Each number is 50 + 15 x the weight over its row's rms, rounded and kept within 0 to 99. Layers, rows and columns count from 0. The size before them is the row's rms in percent of the matrix's.

# v: layer 5 attention value, 128x64, rms 0.0959, rows 13-23, columns 0-63
# o: layer 5 attention output (transposed), 128x64, rms 0.0587, rows 13-22, columns 0-63
v13 019:63 45 43 68 37 38 61 48 40 53 68 30 34 57 51 64 60 43 45 46 48 40 58 41 30 42 22 75 47 57 54 44 71 59 39 42 28 19 62 60 32 73 52 49 47 60 57 39 80 85 81 65 65 74 61 59 64 46 59 23 46 34 41 72
o13 015:75 36 69 61 55 76 78 47 59 58 49 79 64 34 40 56 17 63 47 55 34 81 57 41 40 60 54 38 75 47 62 49 17 59 55 61 40 56 45 62 45 42 65 55 55 55 52 29 30 71 71 25 51 63 39 58 56 58 60 65 69 38 53 25
v14 159:46 27 53 55 48 60 75 71 49 50 46 77 51 34 39 50 81 43 55 35 46 89 52 30 59 54 23 46 98 62 49 62 44 16 28 39 58 38 53 43 55 49 20 52 64 37 55 34 47 40 43 59 55 53 39 51 48 60 46 65 42 38 66 53
o14 167:43 69 36 52 50 39 44 36 41 43 56 45 36 56 30 40 63 42 29 44 54 37 69 42 60 40 45 61 62 40 53 58 54 51 24 22 48 68 46 63 68 93 65 37 43 46 61 81 43 74 41 41 26 46 97 59 41 47 38 42 65 54 40 72
v15 016:31 27 49 48 30 57 43 41 48 28 41 44 24 52 35 49 66 59 32 71 45 36 73 03 70 51 42 61 48 32 60 33 44 44 48 41 32 51 46 46 56 73 35 34 27 50 69 53 51 61 44 72 59 55 57 44 61 37 53 38 27 21 44 81
o15 014:51 38 63 58 62 32 38 56 49 39 37 41 55 18 15 69 39 97 59 44 39 27 55 39 62 35 32 59 62 45 49 61 51 46 39 56 40 58 77 43 38 78 49 37 48 48 33 63 78 66 63 45 47 42 51 59 49 49 20 64 44 74 55 66
v16 031:60 62 58 26 65 38 54 47 58 34 36 55 65 33 34 76 33 70 73 26 46 49 14 62 81 60 50 51 64 52 43 38 54 56 44 57 66 52 52 52 58 29 44 65 34 62 27 42 31 51 52 31 44 50 52 51 21 32 38 84 69 61 73 48
o16 026:38 45 58 34 40 39 33 27 36 58 75 46 59 73 24 38 57 47 35 53 58 45 55 65 56 34 77 33 32 40 57 48 60 41 53 40 48 51 23 38 77 41 47 42 38 52 59 50 61 35 25 75 41 47 42 36 48 42 67 48 41 09 60 90
v17 013:80 84 63 60 74 63 37 64 49 57 47 47 51 40 47 75 49 47 63 42 32 77 64 53 39 52 52 45 35 52 56 39 58 50 34 35 67 30 35 60 38 55 57 83 50 52 37 46 21 57 71 37 55 54 20 81 58 40 65 34 73 64 36 45
o17 008:16 33 59 40 54 53 69 05 54 55 75 48 36 55 47 43 48 30 40 49 50 52 59 63 56 52 76 55 36 58 30 47 33 49 29 67 52 64 42 48 32 20 57 58 65 46 65 39 54 41 53 55 57 84 53 50 33 43 64 72 38 24 22 57
v18 019:54 43 65 69 35 44 61 42 64 43 47 32 79 69 62 22 49 68 41 62 36 36 63 67 39 48 18 26 47 74 44 54 28 64 60 56 51 15 31 55 54 47 66 50 67 34 58 43 46 34 39 27 60 39 40 76 46 62 45 63 60 75 26 56
o18 016:54 58 46 20 47 58 69 29 39 59 53 40 31 58 68 72 58 53 50 63 74 52 47 42 40 50 64 69 38 86 43 36 50 42 54 54 55 53 46 61 42 20 50 74 41 43 61 14 59 21 47 32 60 59 63 48 33 62 35 39 13 40 59 26
v19 017:56 42 54 51 43 52 44 36 62 71 47 60 34 52 57 37 59 40 52 78 53 36 68 31 36 57 60 70 64 67 57 40 39 62 40 62 49 61 53 63 49 85 36 46 58 72 64 87 60 43 40 88 60 47 61 57 82 33 59 44 17 45 49 79
o19 015:45 23 61 69 61 54 45 75 63 31 20 49 57 36 49 71 53 81 42 37 48 45 43 49 62 60 37 66 42 48 62 44 44 43 32 39 65 48 60 11 43 84 47 33 57 60 36 59 43 69 64 40 47 55 55 75 34 52 25 54 42 86 41 40
v20 014:40 56 51 44 25 64 43 54 62 23 20 31 40 25 57 33 38 52 65 65 55 22 66 37 38 63 65 59 32 53 87 41 23 59 58 64 53 19 24 59 58 60 49 42 40 67 52 76 40 54 45 32 64 58 54 51 69 52 64 38 46 52 30 56
o20 011:41 27 57 43 64 55 51 59 36 45 33 27 50 02 44 89 41 87 63 61 58 37 45 53 71 74 33 45 35 55 36 50 42 41 65 68 48 52 36 39 31 63 50 48 54 52 32 44 77 42 67 62 45 70 54 63 63 43 34 41 38 60 38 51
v21 017:37 27 58 62 63 38 32 36 50 32 60 29 74 48 33 13 45 48 70 73 36 43 42 44 51 65 49 48 64 50 55 72 16 68 34 61 51 33 43 62 45 49 42 44 75 77 39 82 39 37 39 64 52 29 43 53 55 31 33 48 39 64 47 67
o21 013:19 36 41 43 72 57 66 58 48 48 53 37 40 80 37 86 56 65 43 68 63 17 53 61 37 41 32 55 26 62 67 43 46 55 42 55 40 44 51 33 30 73 64 40 59 38 60 49 73 47 42 42 69 63 47 75 27 58 48 24 23 50 55 50
v22 017:61 62 70 53 62 41 41 40 57 80 52 75 66 50 57 33 39 61 58 54 35 64 36 80 48 44 47 27 47 61 33 69 43 56 39 51 68 61 48 48 48 25 52 80 71 41 34 40 45 20 34 30 43 19 43 61 41 42 52 73 57 82 62 37
o22 014:29 73 45 30 44 54 41 44 58 44 66 56 42 83 68 35 76 26 33 35 76 50 42 54 44 55 74 59 29 77 58 35 77 51 32 31 73 48 42 41 73 37 36 55 49 49 58 51 25 51 34 51 75 53 46 51 17 51 53 49 37 57 45 51
v23 165:43 55 61 47 71 33 57 49 84 48 41 43 41 54 71 85 46 63 38 37 49 21 30 57 69 56 36 74 55 65 34 24 48 45 67 45 40 46 56 50 57 30 43 24 39 60 11 25 59 61 41 82 33 39 65 51 50 55 59 46 48 55 45 62